{"n_layer": 12, "d_model": 64, "n_head": 2, "n_kv_head": 2, "head_dim": 32, "d_mlp": 192, "vocab_size": 8192, "activation": "gelu", "norm": "layernorm", "norm_place": "pre", "norm_eps": 1e-05, "positions": "rope", "rope_base": 10000.0, "rope_fraction": 0.25, "qk_norm": false, "attn_scale": 0.177, "bias": "all", "tie_embeddings": false, "parallel_block": true, "extras": ["capped logits"], "init": "trunc", "init_std_qkv": 0.0747, "init_std_o": 0.0, "init_std_up": 0.0747, "init_std_down": 0.0, "init_mimetic": 0.7, "optimizer": "muon", "lr": 0.0108, "beta1": 0.95, "weight_decay": 0.026, "lr_head": 0.0124, "grad_clip": 1.0, "warmup_steps": 200, "schedule": "wsd", "decay_fraction": 1.0, "decay_shape": "linear", "final_lr_fraction": 0.1, "batch_tokens": 32768, "seq_len": 512, "doc_mask": false, "train_tokens": 141000000, "steps": 4303, "dataset": "wikipedia_en"}
Each number is 500 + 25 x the weight over its row's rms, rounded and kept within 0 to 999. Layers, rows and columns count from 0. Numbers have three digits each. The size before them is the row's rms in percent of the matrix's.

# layer 4 attention query, 64x64, rms 0.151, rows 0-31, columns 0-63
077:517517526527481487514515506475518492506536468466517489518520531513491497492497492525549543486494506531515467481510473533458513440534484495482465512441525525513488550484544478518504471480515500
079:499517511500476431479501516466508524502525471476514480514506462493442469526517467487504531508529527540518488481497508497434466485527527506514516496490513522502487516541542455510492518478475496
152:494512499526520506500516473532489490485479490516509510477452562530531503491448516484525469526445470477499530468501493503554519518493471474479490512514466494503530481469482499456504491533522535
118:476496521494500500489537481526500457498482470510476496505447539489533473501475542464499525518439467484513494489517484515529473502516509478461501537517528505551532507486484533470489524532466514
087:513501496516504542497463457537468499507512464492485507497452531507510509469523535488479478503485480435530534503506529472541508525473517494494532453520514466483535499499449511488528517506481513
135:492514539523493516511527473561506464505485479522494510472457534529536511509475516475511477494461449491514522466497509530545512501488462469504507502480491486504519480470473503452502479537543514
078:499502514480466479499486522469524486516509514464472526513550451464505464531523487518480531446523530526497458516487517500444499470511519495511516490476513555511479530518495509530510471508496469
098:509498519522554510493488488533498459500500492498490498512497524508515490516487485469508496505469464538502518500498500581531519476466494484502497497462496496530524524425495503436465478506517524
094:499446487471555486529484482464505573480518517484484491541533479485541514519495519504534462486525531483505474535528513494538491469467497504497476474518492504479531503525484495492528496482475504
094:451505482486521520525497465531465482500535510551502499482485515504548496528485498505446499506517522566501486478501513521467526527499509489475509489487472480432511543484467495511522511499493525
087:520511511502516498450554496519483475499497485494499513484490470528482451483469507507568473493496525471519530498480492515501489504544501507480495534490441477462506486519490539545550500483474510
097:470491554476463508497558503507495537498508525494507496555529540487456480504471515510484504458498528485453510549493509498455541475504501511505502513510503482506456518505511472497499474536485470
093:496522481463484489485474519508529488448498477491554500491521505497511527496493489507513504475532508483531537503496463541488546464479432476473508509461519527501481482554496517487491544475495506
097:535494501502505528528482533529555472489497459472482499501523511513542500530500482468460493572499513485470523515504514496461485475532477522468508494524492522478448520486461486485541490500492494
094:510519536542515520503477524487437506525475502456510494524485492509472447512440494499491479524502508524482486514461488541512467495500522476531494502492558552494506504518514535520502517478491479
109:470506535501553459488479485462530499525510476501515542511472540507494498469454493489540485540466508527531508465500499511541505514449482523481544538504498492480515459510506478482513479504506495
101:532480512485526551474497544512482490513508483508491531498508540519519490503502526538500492499481518505497454488485520458529557502477442490496516486489481543506490486500501483437515514442478481
091:546502502456442499516540476468508502491526501542430520513484523496519500528494488521489478503459465512506460498529507543532532496494465502478501479503482469497505516504522547519480493497507470
114:523539516471498558543500485498503480503492509496500484527508442489468504517562472508485482456497519501524501535482494468468488450516501521487508493545561511484505521478487508491472502492465496
096:502489497503450514527510485486471466448543513452519492500560530478470507478484515508535467483496543496491461497490513486497501537540497485472489491518503508539501480514541472502499467478540521
100:512523536487530493462509513501440504538507519490489510503527459484548525497540488534496503473479471503485516493502453520484497447479464510510488514527502465510451498517551496501486512518495549
103:487532521504492489510500527434492502507497443534531544493488495505529493512499474473530532518487524533481466465516489525509485506488474466520468523478523515476524507488499446516545479479470535
098:518485509503490499521503501499523508455486536448482468548477442502532495501526496504522482485524498501516464448527479496480517525483473518475443475521535486486496522510495502534539543499479527
107:525478503504487498492493548453492509487511486559523496470537501499481523487523469528519536547514536491500451510483471480502485474491494578513478495513498456512536479492501519519465509485485500
096:548476501525513494525478512466505477485505465467472503496467510464467485506495510553559513491495496497524503471489501511476534488489498481468482540480475490493514503479487547560521456509524540
098:491508535491453496515500484510517495519513512502528482473480475488480528516490484477499407492493503490487521490502493481554470505508473463524470512524501513521506463457474513558487510530529533
102:502521513489504478525466525532474444480525483516463514475479499502521525487478479503542495508529486507512522451507526516514498456486492491529496506487481564507454519503462491511540481545472464
094:509525486466534482501548473503487508537492478522530497514526527463455480497498492499535509504477491500470527517502542493520542481565528470509474499511504498504468480498463477493493562466510470
093:493509511456507519491492486425457519488526520488475488495526455504501485524518511511513532545529521508505538480473510462507504492562515486481499509466480493532515528498529539506504458491459499
100:515504484526542507500514497473480529463486515459534499479473454484469509532522525504490518467536534550477478533536468497511491524528493509503515517499509445488487479517484480489461507533499446
094:526493446489507513477512488457477528511493522484505490482476536501502471482525480514457444485531495500538480519546519483454535463555523520499497503477528537531497520492480481488533486505501514
089:511460489522483486510515482471456515496531468482513493502467481534518529524458537459476519501449489511506502482490502553482514500516515498515472512516500479517515472528501531451526470559490534
# layer 4 attention key, 64x64, rms 0.157, rows 0-31, columns 0-63
088:456493544510502490507553474510534475554503518495502522495505541493512542487453521508500500561516497481509513480471495492447525444533516517482487511466487478527465496501496491532485504509490494
062:511543465466457471490485514494509505472504550518505463498498504494487481532549507469475480498506510540461503528478467471503464472475499544535519510541509527533482503454486478504535511493515481
096:526523496510501503472490469527518483465473482505499455517450529555496500516511505453520505504487487522475499490510449477505424499531473519491479521514505509503518558474530500464519522486506512
083:468496479476461438563486525501470529504488499499490485515524529470506532500502469491493485510500529481481492536499524488540496535441490530512489464510490541504506496513475539486477531492471537
059:459517497496441470508512532471527523495488546482474495516456458498432543523494473525498488501506498519504475503494527497500497516499511483513521546493512515512448467456533520523482507520516508
144:532523457501496523499521516487481523442498523497514486476498436558493489515527452476472497469529492510499474533478493469529464546498477519482521493548475486506500506497527518501503508520527474
166:481472516515542497509501519485484496519494493500523559498523515454513521483456513546512515506500497472530485491485531544476554481492545449506480499467495481468509457545480476488477499481493488
121:486471521513515508512490536465516487551498490492492548510518510438493506484509497571501526501505489495557504476491530521443550487493502476512498486473530491495481453499469491524475503486509496
100:572492489496502494521471537523493481507448525489523484501484496525513489516539439472520483466495466462477515502504473530507473509494479507479518502542521501473516532502524542481499466511507543
086:499508515502546489485519560473542505500506473527521484489470487536509442493512500479544468500515548546492498510482531491547523500497498480494467512480517502494483468492498477500481446478513457
101:486502486492501454456509527505507489499520517454488532531516473478558505498487556498457471509462519451531515500547526514505536488496534477486488475490514494528458511470497511505498503512461521
092:470548452508503484490541469483512541502481471495528490515505464530484499515490485504510490507452487519505539522517525428532473519508512533504501545480498471462539488519498523511531504523518492
096:510534486516484509477503495494490524484504494496514519484460481508502549486514495478459515487494481525460471531485467488506456541490478500446543538542490527562490496471492494478478524525517544
095:529485504489541494474468542478536488555486515525470526528507500505511489545468471509505498497489522527434531528466498524494501498487520524496461537488516520475493520485444484532482511481483492
090:510474512474497457488478478496497551489527536496517511497485478532483558502477466492449489471533451459501478522522486484504500488515503516574488490497533490496504501500515520536532469518497522
101:481481552468480484551521510508533503535519523481523528477520465425503500526519502513471476483511502482497548500500477519514509466444481486533522502492479512490468488492503462523511478523503526
088:518494478467547533487518493477495490484508513497469520479536471479490520463534482530498480473488462490437516498508522445479525504527493519470513497506533483531472524561528503479477509522478492
090:494517477492506463541485480473504522538540507534527502493522537480428512469491522541516468506459493481514502493489489520481496508531517467469484490480513482519542502524527480495455483490537462
105:532525500532503496517521507487520503474468492508488418493515502547446486514515477494503518500511497515513524527511488451508456521478473490517503507493516468519536536504482503452452524491463521
088:516483460486470482508510477483496484449508495511524550486524516511503498490555525506520503559526455525499533534510506461469488497516517517461504506511545504465501495455488462539497492499533494
099:483518502506481506519503489481521530467525456475467473539445514504522519538484457487453522468472469506492483510518495525521530545493486508519496473538507489510518514478522497458494546485544517
087:493491493526469514490535525452489474464523500484563499519504467499472535518530484463505494517467488527463502503539497563515447495475487519546485468520499496504487505520471488508531521492515504
089:502479505500499501507451517533500520480481514526466474511463489504521526503492484459511439502499472573501513484484514526508460532482500476494503497530527462500519511483504550543473500453494526
108:495500525471476537505498488534487475478508512511528467486490512505514524488531484491509511474502500462510562491500466499479450513474456558478496475489511557517473526475493548499504501521549478
091:516486446491491488505501457507506525477513497541507491542490484501504473491563491466471517484495505480524471509511541493508477532502443491484458524492470534528531546473506482527474506513512537
094:472475540491503514491520445500445480492489520530524494529522495507509519531450513498515508511494470464523519525515490551468525455512514486484524481525509497459527469486480502513478452479466522
089:497564498525499465493487496546472505485450497484508504501492457505486540488491510502510516442449473519518500488480451545496509499468479527529484505497513494497509538512466465548512509511528509
089:490494446501505518498571503519527518520481530488539501492510478527475480468480520503463525488500492473505472553490467465517514528474513528501510507541464486509514490467539519489483501446498473
083:494539499467529473473501488480540482512511504488436519529499492483465496518500505467535500495471509501521484457496484476488473513449505538502481490550482510504490505456535505512515504563520541
094:510486524488498541527517487500464511458451486500494491530511527546475492516509538555498496477508503526485478482497492467530440465511516482464476466519521510522477489483532522469533519473524523
084:503487463497515485492505516489480529537516505512494477470475435486520487499500494513466544509524523515516486482536481523486483466535521515476453539507543482487469515556543504523469518501497538
092:460463534526443473483465535477504538486500480488516513534520553470501483494477506510499533525445500492508494469467530481476546512476493476483479516488543532497476505516517503520519489491509527
# layer 4 attention value, 64x64, rms 0.137, rows 0-17, columns 0-63
112:476495570494511476505509442470474519475453480518549483475468495530514503541462488499464553481511500508532494483513514526493520527506509475477468487515509499529505491527537503474474501496483521
099:500540513512513523499481502528496506520503498509471455506496494478536514522560487530495481510505497539523492481510515514503500465554449490446482505499496485483521497492463440542475459507542495
096:510500503468501480461461500480479499486476486481495505491445478465502509500535480497497501499477497494492514489566532500488467486489497510493496532491596532535525517536489512495514456535514506
116:468460511529513474495479478474489513539518484505480527510546515476481524533507503507484498476476489476495462569459520476505476540516457526507503471540487508541504487536514521495467484489495467
116:484503525500445508477469543531481534495513482530515504446477560515471509493469513494523503475490547510468484507512522513513516502512511458486497505520475457507461511486517476546540520470504501
121:482518496497460471445454539516532486478551510505485490507488494533505510480463466554536509512510521487509524553506502489514496492484493489502466478477529500480532512490496482526491496537505436
107:510514454491501489505503462545494533495525483506476529472490475530476476523507540509507529479488481499517534510514466526483501434510505474514471508499537531517536518497513483525452498489466561
087:547518494475515506490463527505501464520513472492539479493540482539512475450475526467568504504483526491527487506517505471477489456534539461484505527516465499498530473482500517480494497520513514
097:513501530499466469537491525465504479499520483525532518471505563509518479523520496502536483444533479466484532524497524461488490490537481525492521532478459449502474467532521504511493496498501502
079:489507545505529504475459511455508490513524534507525491466508497481490514498496519477504475461477488515466475459511459467555557515475477515475503520498481557499490531493490486492481487511538537
101:526516466470530494513495500489470502512498473503458505485497514482507448496466503498502556502559534501537564470516489470514522525503482481509503467480533499485486498510464547547504499479480517
108:465534528497512539531495478484486471478471503491485511499504542536499521500500487469483508451516550500522470528491499511478507457458472505541490473488538533496476464504483523467512548523526477
085:484484525543511460519520499489461533481511484563508518450529495511551518456450490487471488540510505509528499486524550512494476515479511508521535506467468483514492518487505498510522464493483500
093:502550520524516506521525544499498493529493491527503491473467470500506476476515526520522465494477474514507499503433529514467509526483456532486506536535464478498451475526532498473525503485485535
095:453495522448491522475498495483536511535519476491534486513496530514497511490553547490476519489490470501508476519489477497496458535539531526493555511524510470528469458486471481489463523492499509
121:491500506507497496470475556531447486474536485527491532501546524505489469532470477516473502500446536511482513494483496486475518520473486517508496515482519461505459554510529521500454516487527482
094:523514512513493528471489445532493486538480443517537511508476514493500514513475542499463529527478490426500517507505514509497494497483512476497487557500514539491499487507496484481505461529455463
088:499534484543471523510493524533492443506510507510533523536439503514501514485478487497505489473495482490520515463497481501484444490511529456512533488496495541521532481533488527498479483471478555
# layer 4 attention output (transposed), 64x64, rms 0.116, rows 0-17, columns 0-63
106:519499493543434497533501518485530481440490479536505518518517498466538543498505500502539516496483542454491477494479491503461508495496485487484471507540471481494508487501545501525506529451503511
094:533477477470481506515514510468466481505489515515452493515532504484463522533451526481478521499499467459524552508543530523492491516552489481523508478488533477527512464514487544499486499479512473
094:536509473516505484518579514485524476498534509517475454518500497471503503457495493463462517488508486513498490497479494473494511523514551482554512490473442478516511502502537472486477540516509492
112:490479501516532511503497496544477466501476531463524480481537421500504493492543424549509502505495499453497502486508472541530520483498499486492496464513528499485522524497507519486501534500503511
109:514473478501523517493509455518486482472473518494482537507533549504538454502488501518477484489511542519519490515501522453456473495542469480462462477493503514515504513550499531456508503538517498
113:489467508508520454478542470525433508493480505463506528530514500481474484514538503483498463464464501525526494450529482520541501512534529471510524504488487538502478505504522494504537526512474484
106:512526512478495467477517511474496506501478453523483469517504491498519507468480491505498528517480522521498492473508517480489541478477489504509584485507510454493486529551495518440539508501472550
080:468449480510526553503502476449508517497471531499472520518463553485488524461532553490448529509513526545482510506498488488507487484483490479501497528519481500489478477500529520517490497485478538
098:444496481516496514514476466464493491500535530508514524522531439512499489507527488509478503510541527479524516504526508502499524513482471475510511440476478509525456521520480503496503532524517429
086:528507457517486570525526506499510492492491499518463493527490515487474456500523494545520454488565540456470475506479539491502494528514488489512535511502487476477506484488474492533492473510492469
103:490562494523511506478514531546487489473498511475507524476513505453541520486503536463465503535473517491492518499470568455498492496489512488494503501488516539500447494458513508461523487492490513
105:491516506541509495497471504487531502540506491465537532518490461452475514466501536509543487510479513456505534451511488495482491533508507480469477557492483505477549502517458460496515514506501508
091:486520543458525503492510474516503515460487531502479551487505536515510477547550492543509534479464480469517481513449510486498540494497493492514452472524477512510486487466510494459531489488502506
100:470485508498479462524449501527528517470502538512527538526516541506490527488538493471521516540521493461445481511491497503500487473475484506514512458472513495505534510533448485522469487518517471
093:543485474513508494532435511517528457516530529546489494448470476498489530500474520529499528486513486470508524491531469502529482506468487513516496478468502500503474521521512566506484502483472474
119:481517480516508503514459490518469538460483455451524537490490499506516476477498501520524472488516514472492499528506504546537479501523535479500476478492491452477500526518500495452535508546556508
093:459484500493491520531540480495542449481529488510529490525452521476509496497528481471494518465478526496441515462494482468521510480495487525520521528494500498517542489508542515478504514454523536
093:467486504477508457497505499457482495511513529543499475536481515516499508496526483481528518546507473514477475495483546447503532529494512504511516551540484518447458500513509508460484498465527482